{"n_layer": 10, "d_model": 160, "n_head": 5, "n_kv_head": 1, "head_dim": 32, "d_mlp": 192, "vocab_size": 1024, "activation": "swiglu", "norm": "rmsnorm", "norm_place": "pre", "norm_eps": 1e-06, "positions": "rope", "rope_base": 500000.0, "rope_fraction": 1.0, "qk_norm": true, "attn_scale": 0.177, "bias": "none", "tie_embeddings": false, "parallel_block": false, "init": "uniform", "init_std_qkv": 0.0353, "init_std_o": 0.0353, "init_std_up": 0.0353, "init_std_down": 0.0, "optimizer": "adamw", "lr": 0.00234, "lr_mult_o": 0.876, "beta1": 0.9, "beta2": 0.98, "lr_head": 0.00261, "warmup_steps": 273, "schedule": "wsd", "decay_fraction": 0.908, "decay_shape": "sqrt", "final_lr_fraction": 0.1, "batch_tokens": 16384, "seq_len": 1024, "doc_mask": true, "train_tokens": 151500000, "steps": 9247, "dataset": "wikipedia_en"}
Each number is 50 + 15 x the weight over its row's rms, rounded and kept within 0 to 99. Layers, rows and columns count from 0. The size before them is the row's rms in percent of the matrix's.

# layer 6 MLP up, 192x160, rms 0.0945, rows 22-51, columns 0-79
099:59 66 47 36 49 46 74 28 49 38 67 46 68 42 63 58 61 54 34 67 56 62 27 57 27 53 45 57 79 61 44 49 62 66 70 49 64 63 40 34 57 27 52 41 26 36 50 38 42 57 46 62 58 27 44 46 35 26 75 57 86 41 52 74 25 33 56 70 61 25 46 47 46 34 35 79 48 22 37 57
101:17 63 64 65 53 84 31 38 56 39 77 37 56 73 53 32 56 73 30 68 51 60 41 52 45 66 44 32 43 52 52 65 55 56 57 17 49 40 36 43 51 34 54 66 46 50 51 30 45 82 30 39 61 40 35 26 73 30 80 46 53 53 42 49 59 56 22 65 62 43 54 36 25 50 35 15 64 48 48 57
100:28 40 56 69 54 38 36 34 47 30 86 34 46 35 45 41 58 49 68 58 37 61 47 40 54 60 61 74 60 55 32 30 71 30 62 38 49 22 63 53 43 56 56 48 70 52 62 38 34 44 39 62 68 43 55 44 52 74 50 50 67 54 74 44 59 44 56 54 68 47 56 46 24 43 39 62 53 63 54 51
101:43 56 46 62 42 69 46 56 41 35 64 77 56 36 06 50 50 37 69 76 72 67 26 91 57 36 21 45 53 61 28 51 86 49 56 69 51 61 58 30 61 45 21 76 51 64 55 58 57 51 69 47 43 57 69 41 22 36 38 65 27 69 54 60 44 38 63 33 55 46 45 47 58 48 38 34 53 55 73 72
100:31 54 52 33 40 56 28 26 50 64 99 35 54 44 44 43 25 30 40 42 72 53 57 47 43 42 46 74 42 46 75 66 44 52 76 61 64 40 35 56 48 44 50 50 58 29 24 47 52 33 56 19 42 45 48 71 29 43 49 62 50 47 90 53 52 78 10 46 55 56 39 23 65 48 29 40 51 36 68 47
099:37 34 77 40 67 37 54 42 93 39 56 55 43 47 51 46 57 21 35 39 78 67 65 23 68 57 48 63 48 34 58 39 47 52 44 52 82 71 57 48 35 69 79 43 58 39 40 60 54 87 71 51 41 23 58 70 53 42 55 31 61 08 50 42 75 40 28 51 77 17 39 47 55 65 25 38 50 58 47 80
088:34 44 49 59 65 61 70 30 54 66 36 63 66 70 27 79 43 47 40 35 65 23 43 23 57 42 16 43 40 65 31 38 73 44 47 30 56 62 36 52 10 56 42 37 59 45 58 39 44 70 27 62 49 63 23 33 47 27 43 66 71 48 54 54 54 54 65 63 30 59 58 55 64 73 68 54 50 48 52 59
104:50 35 55 29 49 60 65 56 49 45 63 37 49 71 75 52 54 35 38 36 46 56 48 50 62 45 32 57 40 29 59 26 62 49 57 40 41 30 45 60 68 35 86 80 58 48 78 59 40 53 67 68 53 32 64 74 31 96 42 38 24 75 71 61 47 66 19 72 36 68 56 48 09 47 54 50 72 49 61 48
095:31 69 65 47 37 62 29 64 46 67 33 45 30 35 73 19 46 48 57 67 37 25 45 55 54 46 45 42 42 23 35 62 63 38 42 36 49 48 71 44 37 71 34 49 40 33 36 64 23 62 62 34 34 43 57 46 44 41 62 57 23 55 61 44 36 68 53 48 56 55 51 53 72 55 34 41 31 53 38 50
106:57 41 32 42 42 51 84 31 58 78 59 37 64 43 50 42 45 44 43 51 61 42 81 42 41 30 34 40 16 33 52 38 19 38 46 46 53 64 44 41 61 38 21 63 24 61 48 51 49 34 66 27 46 49 29 41 94 36 46 41 28 42 36 69 59 45 29 44 72 47 54 62 47 30 59 58 37 67 35 46
099:59 61 22 57 56 53 27 44 55 37 77 72 65 49 38 99 43 64 22 61 49 59 63 68 54 54 46 83 44 60 57 62 50 42 46 37 69 37 60 52 76 62 64 85 14 56 56 31 50 53 62 70 43 60 62 54 26 49 57 61 43 58 47 56 38 58 56 27 30 46 51 40 44 30 59 55 69 47 46 61
099:57 52 41 43 63 55 59 63 68 46 31 71 58 66 69 16 48 15 37 62 76 47 30 57 40 34 65 44 66 11 12 51 58 25 96 47 38 51 42 55 69 55 17 45 47 61 82 53 17 51 40 62 71 60 69 59 43 47 38 30 31 55 57 51 54 42 52 50 59 60 57 51 19 69 81 50 44 41 82 65
106:59 59 13 55 43 60 38 72 59 29 51 55 12 29 51 60 69 57 45 27 70 48 50 45 56 47 67 40 40 34 39 46 43 48 43 49 47 53 46 59 41 34 45 52 58 40 66 21 52 47 41 44 48 66 60 36 43 30 47 67 40 65 57 45 36 35 64 38 33 83 41 43 65 36 43 53 66 47 66 40
100:34 27 53 59 16 58 29 30 61 32 51 59 57 28 60 68 46 66 49 35 51 38 56 52 29 55 47 50 19 63 38 34 55 32 64 54 46 70 62 38 16 67 63 62 56 66 52 50 56 58 71 43 54 22 35 61 54 56 37 82 64 54 43 41 16 22 43 49 46 31 63 85 48 45 52 59 80 75 50 42
098:36 31 34 32 70 40 35 35 47 31 59 49 54 29 38 48 50 68 63 65 60 77 54 45 48 61 58 36 31 33 51 59 72 51 47 58 47 71 19 53 72 66 76 50 46 23 35 62 52 57 56 56 51 61 49 62 52 53 58 64 52 53 52 38 39 12 41 62 87 43 39 71 41 31 63 45 49 74 27 84
096:48 38 30 60 51 44 55 73 53 67 33 53 46 55 63 35 58 51 45 50 54 40 35 39 44 46 46 36 55 43 64 83 46 45 42 34 41 69 56 57 51 57 41 45 58 48 32 76 86 70 54 50 36 62 80 53 75 45 52 42 29 42 43 36 58 66 52 55 30 12 51 46 67 79 33 60 39 45 14 49
094:46 65 66 35 62 63 69 76 62 59 60 61 54 71 70 76 65 69 42 72 61 73 43 57 38 42 55 55 71 36 37 50 36 56 16 41 66 77 54 43 74 35 43 62 48 56 61 16 52 44 72 60 66 68 51 37 40 48 54 27 36 60 45 33 38 38 39 49 43 55 58 66 76 36 40 62 42 39 39 64
100:46 48 18 47 71 43 56 44 47 58 38 06 50 54 37 40 65 70 28 53 50 46 62 78 44 55 51 57 37 46 30 74 31 50 54 50 52 29 60 22 71 39 45 50 58 45 57 51 67 52 19 61 33 47 57 50 39 50 43 27 70 41 36 99 66 50 64 62 38 61 46 23 40 58 69 49 37 38 53 30
098:45 65 70 42 49 45 64 49 56 59 33 62 49 62 46 29 58 83 71 86 68 52 53 61 30 26 48 56 46 75 34 44 44 64 75 47 40 70 23 30 45 26 69 56 40 53 50 52 37 46 54 23 59 24 58 45 18 45 47 57 61 57 50 47 37 55 80 60 61 38 42 48 50 35 40 39 36 41 28 63
102:75 61 56 48 56 41 30 74 45 26 45 92 31 49 66 52 38 59 54 49 55 67 36 57 55 40 73 31 01 49 62 31 12 69 35 31 34 61 62 51 35 60 41 64 51 34 36 45 49 57 54 81 46 52 32 54 75 61 57 47 53 51 33 35 37 59 32 59 54 48 51 52 75 60 46 65 36 54 55 63
100:75 29 41 22 54 77 27 64 37 57 60 82 46 60 51 52 35 43 43 46 35 34 48 67 44 62 52 62 75 51 47 67 69 42 38 35 56 40 49 28 93 49 40 40 43 15 46 33 75 38 48 50 45 38 57 53 66 44 64 58 56 36 62 41 38 71 30 61 65 58 39 63 50 60 56 62 47 29 55 62
093:48 52 30 45 34 54 09 61 61 45 41 37 74 47 62 65 71 43 53 58 73 55 34 58 76 64 56 48 63 51 46 79 66 45 33 59 59 70 27 38 43 65 58 71 38 52 30 52 31 82 60 66 25 46 32 24 33 41 52 47 68 79 61 61 49 55 56 25 47 70 25 78 45 63 63 21 75 43 53 43
095:53 82 60 87 32 36 40 61 43 43 27 94 42 72 34 63 23 50 44 35 20 64 35 56 31 62 62 68 25 63 56 38 56 52 81 44 56 50 72 41 48 40 46 68 56 44 22 31 64 57 38 71 60 50 29 37 53 71 34 45 52 53 47 39 51 50 43 71 54 39 62 40 66 49 46 40 36 41 54 54
090:25 47 43 59 06 45 52 46 69 34 58 71 52 19 24 45 52 61 40 53 46 44 53 25 32 53 52 60 65 47 60 32 66 61 64 30 31 38 56 44 16 46 30 48 33 32 50 57 64 64 38 48 54 66 67 34 39 73 41 50 50 45 40 25 39 60 69 45 50 56 51 46 59 64 45 41 39 43 83 39
104:42 09 52 61 69 18 61 49 46 58 59 54 82 79 67 54 70 72 69 34 71 76 45 53 19 71 56 30 19 29 55 54 32 48 74 68 53 27 56 31 33 68 28 58 43 57 30 35 73 47 67 42 40 21 20 51 89 58 56 53 11 42 44 55 47 50 41 63 28 54 56 45 61 43 58 66 46 44 61 47
094:35 28 77 48 56 52 66 58 49 81 64 54 12 59 44 52 54 76 55 56 42 62 38 26 67 71 53 53 65 41 27 47 38 48 64 47 49 45 11 34 43 59 32 47 74 39 64 23 42 61 57 62 42 39 69 48 28 34 43 72 55 27 37 46 80 43 64 34 48 61 53 23 48 76 44 61 46 43 52 69
097:53 64 70 52 40 28 74 51 45 46 73 59 38 42 51 44 75 45 20 60 09 35 28 37 36 28 64 35 32 50 37 32 54 77 31 65 58 66 45 32 27 58 26 44 70 55 59 54 63 56 46 54 33 55 54 52 54 53 53 48 56 65 64 65 80 44 47 39 70 68 49 66 45 57 50 15 52 70 34 39
103:47 42 68 33 69 66 39 39 57 80 38 42 36 51 88 45 31 59 53 45 70 82 55 52 36 47 66 53 56 63 64 46 68 50 48 56 53 82 61 50 55 72 39 28 55 35 55 40 14 57 29 34 64 27 43 47 37 33 52 69 73 63 49 79 31 34 60 70 68 20 50 49 49 58 33 21 48 49 37 58
094:74 23 53 55 65 74 46 50 51 42 51 23 44 36 61 50 49 73 48 68 54 74 46 09 25 46 38 27 41 33 57 47 61 63 64 64 62 56 50 46 79 46 71 82 71 56 38 47 60 56 69 84 40 43 42 38 98 62 49 35 34 36 29 47 52 50 23 60 59 69 54 38 63 38 69 30 42 84 50 65
098:46 37 71 67 88 81 43 62 59 55 15 53 61 36 35 38 45 55 27 44 63 59 50 53 54 53 17 60 33 18 57 50 75 39 55 33 50 37 43 43 57 60 51 28 66 40 44 65 20 69 35 73 51 37 35 64 41 47 58 34 73 46 47 38 60 44 32 87 72 44 59 47 54 56 54 43 45 33 52 39
# layer 6 MLP down (transposed), 192x160, rms 0.0903, rows 22-50, columns 0-79
098:41 31 58 24 51 59 60 51 88 53 64 26 44 48 13 52 65 29 79 82 33 43 47 65 49 57 57 55 55 60 79 69 51 46 57 40 58 30 41 80 49 56 28 40 38 49 51 50 31 54 45 70 62 58 38 45 38 63 48 33 52 53 74 54 66 79 57 49 58 56 30 50 53 35 45 39 49 44 56 66
104:53 47 53 58 43 62 65 47 46 47 62 43 77 52 36 44 35 57 33 32 43 52 38 37 72 72 84 33 42 59 33 56 48 39 14 69 63 72 59 64 50 68 52 59 57 36 57 77 42 27 52 55 51 74 58 69 60 63 54 28 43 44 59 53 35 25 46 62 32 73 56 74 45 44 50 71 75 67 55 45
108:60 42 46 56 35 55 46 71 00 49 58 81 54 44 70 46 81 42 39 43 57 43 36 74 37 64 40 30 47 48 61 54 65 26 40 36 37 42 65 27 59 39 28 46 44 71 32 42 47 38 52 30 62 47 68 41 56 31 52 47 25 49 71 34 31 42 55 37 56 66 85 31 66 61 65 41 45 31 43 54
097:35 46 32 53 86 35 58 51 42 42 11 61 27 54 67 33 78 50 59 31 28 32 53 52 80 76 45 57 41 61 45 72 48 42 46 27 53 46 68 42 26 49 48 44 49 45 48 33 19 61 77 58 72 50 65 59 20 69 44 41 63 40 50 20 51 59 53 65 71 42 32 56 64 57 59 29 54 69 24 58
099:39 85 33 45 42 39 73 64 81 68 64 57 71 50 26 58 51 46 46 31 38 78 50 72 67 48 27 45 54 42 61 67 56 56 67 60 71 42 38 62 58 42 48 47 50 69 51 82 44 26 49 31 54 30 44 58 29 73 32 49 59 53 60 46 47 43 47 40 72 69 58 38 55 20 76 28 36 77 45 48
102:52 46 32 67 51 43 54 46 99 56 65 27 69 55 40 51 46 55 54 57 47 39 39 80 30 37 58 40 69 72 27 57 71 41 35 46 44 44 51 83 56 44 54 73 54 42 57 64 49 36 20 59 46 49 37 65 59 42 66 22 22 32 49 53 30 59 51 56 18 48 41 58 49 51 58 77 47 46 52 29
090:36 48 71 58 43 41 54 82 44 45 80 53 46 61 45 39 66 46 29 50 58 61 36 52 38 38 41 48 38 58 41 30 40 55 37 54 36 65 50 27 36 74 43 25 59 29 56 59 42 52 24 50 45 42 66 61 50 65 46 28 67 64 69 52 59 64 69 20 48 53 39 42 49 81 47 31 19 30 30 54
105:46 49 55 57 33 51 49 71 00 46 64 67 39 47 49 42 60 73 53 44 41 70 44 50 19 53 72 53 73 59 38 65 51 60 60 24 34 31 61 61 81 50 70 53 57 49 26 62 43 27 52 73 68 58 52 66 51 42 71 46 29 50 26 35 44 71 44 57 11 62 96 64 57 58 39 57 47 57 58 61
097:53 58 46 28 31 79 32 58 45 73 38 66 67 49 75 63 30 59 46 43 68 32 42 52 47 33 40 34 50 22 53 48 36 46 45 46 65 65 48 83 61 77 24 55 53 48 36 22 20 31 58 66 42 64 70 59 74 55 46 81 35 56 49 43 55 28 58 78 59 52 47 46 51 69 47 00 63 34 56 64
106:54 28 48 44 51 69 53 67 99 68 46 50 63 78 54 30 61 24 61 32 61 43 45 59 53 33 74 52 62 27 41 81 28 60 63 43 72 56 40 43 71 58 38 43 35 57 27 42 66 51 49 69 38 57 38 45 37 43 58 33 34 49 66 56 81 50 70 61 41 34 66 59 43 43 61 35 39 41 63 56
098:62 53 51 43 66 56 47 40 11 54 45 40 48 50 27 14 58 52 58 56 69 55 27 72 53 87 59 68 56 42 51 56 55 61 69 58 64 70 48 50 46 48 79 55 56 38 35 38 50 35 86 67 45 42 72 56 39 75 60 51 38 52 33 64 70 56 52 28 78 63 46 53 74 47 38 42 37 75 61 43
100:65 49 45 38 65 60 51 67 30 49 60 69 58 47 45 19 49 74 44 31 73 41 31 50 63 35 43 37 52 71 21 33 39 69 68 36 70 59 71 58 41 73 44 45 47 43 62 67 39 62 65 61 36 61 51 51 84 90 57 46 42 45 52 47 59 40 56 31 49 37 46 71 20 38 45 58 23 34 25 46
104:71 57 51 25 37 27 32 86 58 61 38 57 44 43 70 39 43 52 41 49 34 42 21 50 72 29 56 52 50 62 42 51 43 25 35 54 25 54 53 83 30 51 69 45 60 43 47 31 62 44 61 51 43 37 52 28 54 64 30 46 21 82 47 52 54 47 39 27 57 33 46 63 37 39 59 51 69 63 47 46
100:82 75 37 54 42 29 57 63 98 24 42 45 53 58 58 40 48 38 57 28 45 60 47 56 41 70 38 55 55 23 35 29 57 48 27 16 22 18 50 62 19 45 58 63 36 27 73 68 55 52 51 44 45 71 57 32 50 38 57 59 31 53 60 47 69 58 44 41 50 51 50 48 23 54 52 30 56 35 36 67
098:53 47 64 27 51 66 30 56 23 47 56 60 43 62 68 73 61 39 54 46 24 47 45 24 48 38 45 78 57 70 87 42 59 35 26 45 58 66 66 46 42 59 84 60 18 17 50 45 59 20 56 43 17 42 49 86 40 45 52 64 52 54 50 47 76 67 43 57 55 57 73 68 44 61 57 21 51 56 38 40
101:66 45 48 66 46 54 54 42 56 54 40 40 57 64 46 27 51 49 43 36 30 41 59 60 42 60 40 64 59 63 57 70 55 54 69 56 57 55 31 37 55 29 53 68 31 59 37 31 75 67 80 62 42 73 76 73 50 09 64 61 67 55 60 41 55 43 71 09 41 37 65 54 79 71 53 47 42 50 42 72
093:26 43 38 39 35 36 56 49 81 50 41 48 79 47 12 26 49 45 25 64 46 51 19 50 58 38 62 50 58 46 43 75 39 61 44 19 33 38 41 39 50 44 38 34 38 52 53 30 64 34 50 91 31 54 33 44 39 69 83 12 49 63 70 40 39 65 54 33 46 27 61 45 52 58 57 61 77 56 70 80
097:61 63 61 64 34 59 39 50 45 61 31 46 43 37 34 47 33 33 48 31 34 63 53 39 41 40 50 49 40 62 59 26 66 46 49 48 49 59 79 50 85 52 60 41 37 60 80 52 53 37 80 18 45 30 56 63 38 51 45 75 51 47 47 21 43 40 39 31 55 36 89 56 63 48 40 55 57 79 51 41
098:65 53 44 48 63 35 72 67 94 61 43 33 23 37 59 57 73 57 18 60 78 60 54 32 56 41 52 40 75 37 60 62 60 49 77 43 67 47 46 28 44 54 51 57 57 28 32 26 67 50 60 33 28 53 63 46 53 43 73 56 54 46 43 33 55 52 63 37 50 34 24 53 58 41 50 37 48 41 70 55
100:27 49 51 34 53 20 59 76 45 69 66 43 34 33 47 49 54 59 30 29 27 60 38 45 55 69 26 53 48 54 33 67 29 33 70 50 53 45 64 47 58 43 48 43 53 57 50 54 14 57 57 60 58 33 65 40 40 05 24 22 63 44 40 33 38 44 51 50 31 32 48 68 51 22 48 59 40 57 49 84
100:31 67 55 51 68 42 49 73 99 54 71 72 35 67 68 76 51 61 78 51 38 68 47 58 32 59 57 35 56 45 73 68 73 57 51 42 57 54 47 46 63 63 28 36 32 61 62 03 76 43 40 57 41 57 42 59 43 64 69 61 36 38 49 69 45 49 27 29 52 39 47 63 53 44 48 53 63 56 47 26
095:42 41 68 28 48 53 39 44 00 42 49 66 34 28 58 37 53 74 28 57 49 44 46 37 61 39 35 46 39 41 49 48 44 51 33 49 27 49 38 49 58 49 61 44 69 50 45 34 41 16 22 50 59 44 54 40 59 32 35 49 44 64 52 50 58 36 44 61 66 58 99 32 55 62 51 50 50 49 45 49
095:52 61 72 42 49 68 73 59 56 53 47 34 47 53 33 37 56 36 56 60 38 48 24 73 62 41 49 52 44 71 50 40 44 75 57 64 53 53 95 50 73 59 46 40 19 42 53 42 38 46 23 78 60 86 60 30 65 29 53 29 59 42 41 42 54 55 15 51 43 74 29 48 56 58 49 35 60 55 59 53
095:64 50 62 55 32 35 44 33 63 57 46 34 56 45 24 59 48 76 38 75 48 81 55 70 16 31 55 49 45 65 61 43 57 88 60 49 36 19 76 43 51 55 65 57 37 47 56 64 70 62 49 58 37 38 60 42 42 53 41 47 58 43 39 30 31 69 63 60 19 29 44 43 61 45 70 49 55 48 65 33
100:35 65 65 52 24 47 55 63 76 39 63 52 50 66 33 42 48 49 50 52 47 35 22 19 79 40 37 38 72 45 56 54 20 42 67 56 40 44 68 37 73 78 69 74 63 60 73 33 64 55 34 37 38 57 55 37 72 68 38 67 62 47 44 51 45 52 41 81 40 31 14 66 32 55 42 52 40 38 40 25
088:30 46 61 64 61 45 55 65 61 18 48 52 57 33 48 53 27 50 32 48 83 87 55 42 56 42 67 69 60 30 71 89 44 47 55 58 73 42 79 25 15 33 51 46 48 50 45 42 56 47 34 52 60 36 47 44 61 91 36 48 31 75 52 48 56 52 18 67 37 36 42 45 42 34 62 63 44 61 52 43
101:50 34 43 60 53 27 42 58 00 53 31 59 59 18 48 57 66 69 45 54 53 30 57 26 58 45 53 78 17 44 81 29 57 62 39 52 38 93 59 46 30 73 49 48 40 62 13 31 74 49 59 34 50 47 47 49 59 55 52 42 62 58 32 46 48 46 50 38 48 57 62 71 48 28 47 44 44 60 50 38
101:39 78 46 68 64 54 45 46 57 57 65 32 45 60 61 40 31 68 49 55 41 81 32 64 68 73 41 75 71 63 40 54 72 67 42 76 69 23 43 57 45 40 00 47 35 46 68 69 68 37 29 59 58 55 56 60 25 39 69 63 53 23 61 42 32 51 56 38 41 64 70 43 36 58 58 76 66 72 44 65
094:89 40 45 64 59 63 50 55 04 32 49 62 54 64 49 57 50 43 45 38 37 45 49 44 57 46 55 47 52 69 48 41 36 38 39 34 71 43 49 39 59 37 29 57 46 48 31 39 42 14 45 61 43 65 46 55 54 18 61 50 43 52 42 37 68 36 43 66 42 63 19 40 53 56 74 52 49 68 33 49
# layer 6 MLP gate, 192x160, rms 0.097, rows 23-51, columns 0-79
102:39 70 40 49 45 36 47 53 53 75 43 51 54 16 25 48 51 70 41 54 31 55 38 32 45 39 63 44 56 47 38 42 63 61 61 60 40 42 59 36 68 54 73 36 88 85 59 33 44 57 47 64 63 49 51 57 66 39 63 51 50 46 68 32 49 26 58 44 42 48 47 50 47 53 39 51 49 41 61 60
102:71 64 60 41 45 47 32 84 50 68 21 65 45 54 62 58 76 51 26 38 50 38 56 59 43 64 48 40 61 21 74 55 41 36 39 64 31 67 40 35 63 37 45 41 31 68 32 43 50 52 66 56 34 54 58 55 55 28 49 53 20 59 52 44 54 33 60 50 46 65 47 35 72 86 56 49 27 18 41 49
100:65 43 41 50 75 47 41 68 60 74 47 77 31 51 99 72 44 41 40 24 57 24 57 40 44 79 43 60 49 40 58 31 30 73 33 48 59 48 43 40 70 62 68 40 68 47 66 37 50 62 66 47 73 78 45 56 33 62 44 43 67 86 80 81 54 33 58 76 43 50 54 55 45 50 55 47 37 47 30 49
099:60 39 28 26 61 68 29 54 62 62 64 57 50 51 65 56 23 52 79 69 50 36 55 45 52 42 41 58 47 46 69 73 76 39 84 52 81 53 58 58 77 59 74 39 56 50 66 29 55 36 51 53 74 51 76 74 26 61 72 52 51 44 60 45 56 72 61 54 39 53 41 30 56 50 61 64 54 48 41 68
100:37 60 67 49 59 41 52 56 47 37 47 54 34 57 46 45 69 47 41 54 64 49 46 29 73 60 49 59 73 18 61 29 54 47 35 59 60 64 58 30 34 80 44 29 57 67 36 33 50 72 74 59 52 26 62 54 45 36 60 51 63 55 49 35 99 50 30 45 89 55 47 35 56 66 25 35 57 53 32 71
084:50 66 58 65 37 40 11 41 48 47 54 41 55 53 65 70 39 66 75 19 32 74 35 57 46 62 34 30 57 35 64 73 42 34 65 43 53 51 51 70 60 47 18 43 49 44 58 51 46 37 76 51 60 31 42 45 41 56 53 44 44 53 43 34 24 43 23 56 50 50 51 38 61 40 53 38 55 36 62 46
105:62 65 50 61 44 66 33 41 45 39 47 39 49 42 44 71 46 54 22 23 44 25 66 46 39 35 34 75 43 37 69 26 55 43 39 58 62 59 62 42 51 47 65 26 58 63 59 41 67 53 43 30 35 55 50 43 08 76 11 48 43 57 65 40 52 48 32 60 45 55 41 61 39 43 44 38 56 53 66 49
098:56 50 24 46 56 53 48 40 52 56 64 61 50 66 66 53 56 57 31 59 63 67 46 40 71 45 43 54 50 45 44 30 48 37 73 65 22 70 36 32 62 47 45 20 58 76 20 04 35 43 50 52 52 65 43 88 39 35 39 47 34 95 56 45 62 34 64 78 59 32 55 64 43 51 61 37 55 64 25 39
109:58 51 43 61 40 19 39 17 46 49 49 29 39 18 79 64 28 56 40 56 46 55 67 65 31 67 36 59 36 64 56 20 49 36 19 45 49 68 32 66 19 63 16 52 40 53 43 81 58 46 44 26 63 49 47 51 70 65 35 54 62 43 37 54 30 33 62 62 75 85 41 64 76 48 35 48 32 76 29 41
103:35 52 71 48 53 60 56 48 43 60 57 01 38 39 49 27 64 77 58 33 73 66 25 26 51 45 37 50 55 51 33 60 37 44 28 90 35 71 35 51 31 43 57 40 63 38 49 47 54 44 28 26 57 54 73 37 53 46 53 41 61 69 57 68 40 49 77 69 46 77 37 50 70 59 41 69 39 52 41 51
102:54 43 54 22 57 30 61 37 66 15 48 75 25 49 68 68 74 44 11 48 44 19 44 55 54 42 52 33 37 41 45 48 49 44 58 69 29 50 46 73 59 76 60 58 40 66 79 67 22 64 52 40 52 38 42 34 41 45 54 35 71 57 48 58 50 47 67 63 52 42 55 55 27 50 58 51 52 42 44 57
105:51 44 38 26 71 34 36 45 34 47 51 61 56 47 54 42 45 48 73 53 70 38 14 48 22 86 35 51 30 52 57 43 38 50 27 47 51 70 22 36 41 27 58 31 46 55 55 42 35 39 46 31 55 48 76 63 88 39 45 51 55 59 38 40 53 50 58 55 66 32 69 30 44 71 37 53 37 60 34 68
097:57 40 71 47 62 86 53 41 54 68 44 52 34 43 33 73 71 54 47 33 63 35 48 23 48 54 17 29 60 59 47 34 38 38 41 37 63 64 66 45 64 38 56 77 44 70 36 25 61 47 64 44 39 07 60 27 79 28 52 22 73 65 59 52 43 45 63 39 28 58 49 62 53 65 52 68 73 69 45 39
099:69 54 58 54 31 45 42 64 48 63 37 48 41 22 65 57 48 68 31 25 38 34 63 52 59 51 55 92 63 45 82 43 54 50 30 51 45 71 64 52 48 47 64 63 34 62 49 63 49 45 62 41 32 56 45 74 44 44 50 48 08 65 58 67 56 64 49 52 30 66 43 41 65 99 40 33 32 40 71 29
100:47 43 45 78 40 38 40 58 41 79 67 60 62 45 51 79 25 31 52 59 69 58 62 54 63 54 75 81 63 35 57 69 49 54 42 54 61 32 51 31 30 70 28 46 71 37 46 46 54 45 56 45 66 33 35 42 43 47 40 55 54 60 46 62 40 25 65 66 55 47 43 58 38 40 53 30 55 70 82 42
093:62 64 79 35 65 75 53 72 64 42 64 64 72 39 71 78 49 58 49 73 59 77 50 67 47 60 25 69 37 34 39 51 39 52 13 67 32 73 62 36 72 47 57 55 50 43 62 37 43 40 51 57 59 76 52 48 48 17 24 38 47 43 45 42 43 41 42 62 39 35 57 51 82 62 61 50 26 30 49 66
098:42 52 55 67 71 25 43 55 58 57 19 52 44 48 70 73 54 75 46 51 56 58 40 59 63 46 28 55 64 46 58 51 32 61 56 46 55 47 43 26 27 31 56 65 31 65 53 56 59 63 51 58 56 56 79 67 40 81 27 22 52 52 70 41 33 28 78 57 50 53 50 58 65 70 62 67 44 61 17 09
101:35 30 47 53 62 34 33 31 50 42 38 67 51 41 57 64 42 54 69 56 66 56 69 63 56 50 68 52 31 57 82 23 73 39 40 72 63 74 70 21 53 57 47 39 31 51 26 57 37 47 21 69 47 76 58 47 40 43 56 52 49 53 25 38 62 41 74 93 69 72 57 42 68 33 50 27 19 82 39 39
100:25 63 68 71 49 17 39 48 53 55 36 65 55 31 44 85 48 36 58 43 44 47 48 32 38 67 44 51 43 41 68 39 61 63 46 46 47 87 68 27 60 47 52 36 46 23 33 73 64 52 49 51 42 62 38 36 75 81 58 44 61 58 42 33 54 58 37 59 82 37 54 61 40 47 44 39 50 71 27 29
104:54 50 65 49 57 60 40 23 37 59 50 56 77 38 48 52 42 55 53 53 65 18 65 71 68 34 38 41 51 39 46 49 42 34 39 51 40 31 68 51 36 65 31 55 63 35 41 33 68 62 32 50 42 39 71 37 34 39 50 37 52 42 61 74 54 36 57 40 54 47 41 54 58 57 73 69 54 68 76 39
092:45 46 76 49 63 46 69 29 23 67 48 63 07 47 50 19 51 63 34 47 34 29 54 52 29 54 51 40 46 28 61 37 48 35 54 58 18 43 39 54 59 50 52 41 79 54 61 28 46 10 32 37 78 51 79 74 66 36 59 60 48 54 60 55 64 43 49 65 58 46 87 14 57 52 24 73 27 58 45 40
095:47 27 66 59 37 43 73 55 32 55 42 54 31 68 41 47 28 54 40 27 59 50 31 42 55 39 83 55 49 62 38 60 45 56 52 46 45 31 31 20 77 55 54 67 53 56 36 25 15 42 40 55 29 43 43 79 94 37 51 49 46 36 36 36 47 60 35 26 60 39 28 51 42 56 43 57 69 39 48 59
094:37 35 58 32 53 40 51 55 46 54 71 38 23 14 53 42 80 64 24 43 34 47 35 35 52 43 43 72 69 41 65 39 77 43 35 34 37 39 40 33 30 69 31 37 35 66 29 43 40 70 39 54 52 50 61 32 48 41 54 37 47 51 43 34 60 27 65 47 61 50 47 28 57 81 50 51 48 47 58 44
107:57 38 34 55 60 19 23 66 46 79 49 47 44 69 46 80 53 69 75 33 21 72 41 35 35 56 46 65 21 26 46 37 34 63 42 48 50 45 49 16 29 75 52 57 29 39 20 28 57 59 67 37 44 51 47 57 70 43 59 44 60 46 45 66 56 42 33 58 43 61 45 63 54 62 38 53 40 61 35 48
092:49 44 62 59 36 49 67 56 60 76 40 40 53 40 65 35 61 82 39 57 46 49 55 39 54 55 38 54 63 43 35 46 43 62 70 39 47 40 32 45 31 47 25 69 61 50 59 36 55 58 47 35 59 37 83 52 46 25 54 92 56 58 17 50 67 36 44 26 38 49 53 23 61 58 54 70 30 28 41 61
097:60 20 44 44 82 37 28 63 40 70 33 73 33 33 66 81 37 56 73 42 44 64 82 46 37 64 53 75 67 70 56 47 42 34 55 55 45 84 29 57 75 59 40 55 63 58 54 67 36 51 58 64 53 31 42 35 33 45 36 48 36 48 64 50 57 76 45 47 49 42 54 26 58 42 43 36 26 45 49 52
099:30 35 33 20 52 59 58 33 53 30 53 58 44 47 60 55 65 56 46 54 35 49 28 39 53 33 96 20 37 50 45 12 48 46 49 47 51 80 58 66 40 81 58 50 69 46 57 68 49 50 47 51 43 23 32 50 72 85 21 48 42 57 70 43 23 45 41 44 62 29 47 44 56 41 43 46 65 49 49 24
095:50 60 24 21 50 54 47 68 55 50 38 66 64 14 62 55 60 67 27 62 15 34 55 45 29 71 75 49 30 63 37 26 54 30 36 31 51 59 33 31 11 50 66 71 39 68 36 62 56 60 63 37 70 55 57 54 59 28 49 55 74 34 61 18 41 37 59 38 47 33 65 36 65 69 46 66 58 38 42 58
103:38 40 36 24 13 41 32 54 53 67 65 51 27 55 63 50 69 34 55 55 21 60 25 54 71 54 64 42 44 62 57 38 65 35 40 61 29 64 50 47 33 60 62 65 49 63 61 35 49 41 52 23 47 86 81 58 66 33 60 67 55 72 50 25 50 29 54 47 39 63 32 48 62 66 49 39 39 43 50 34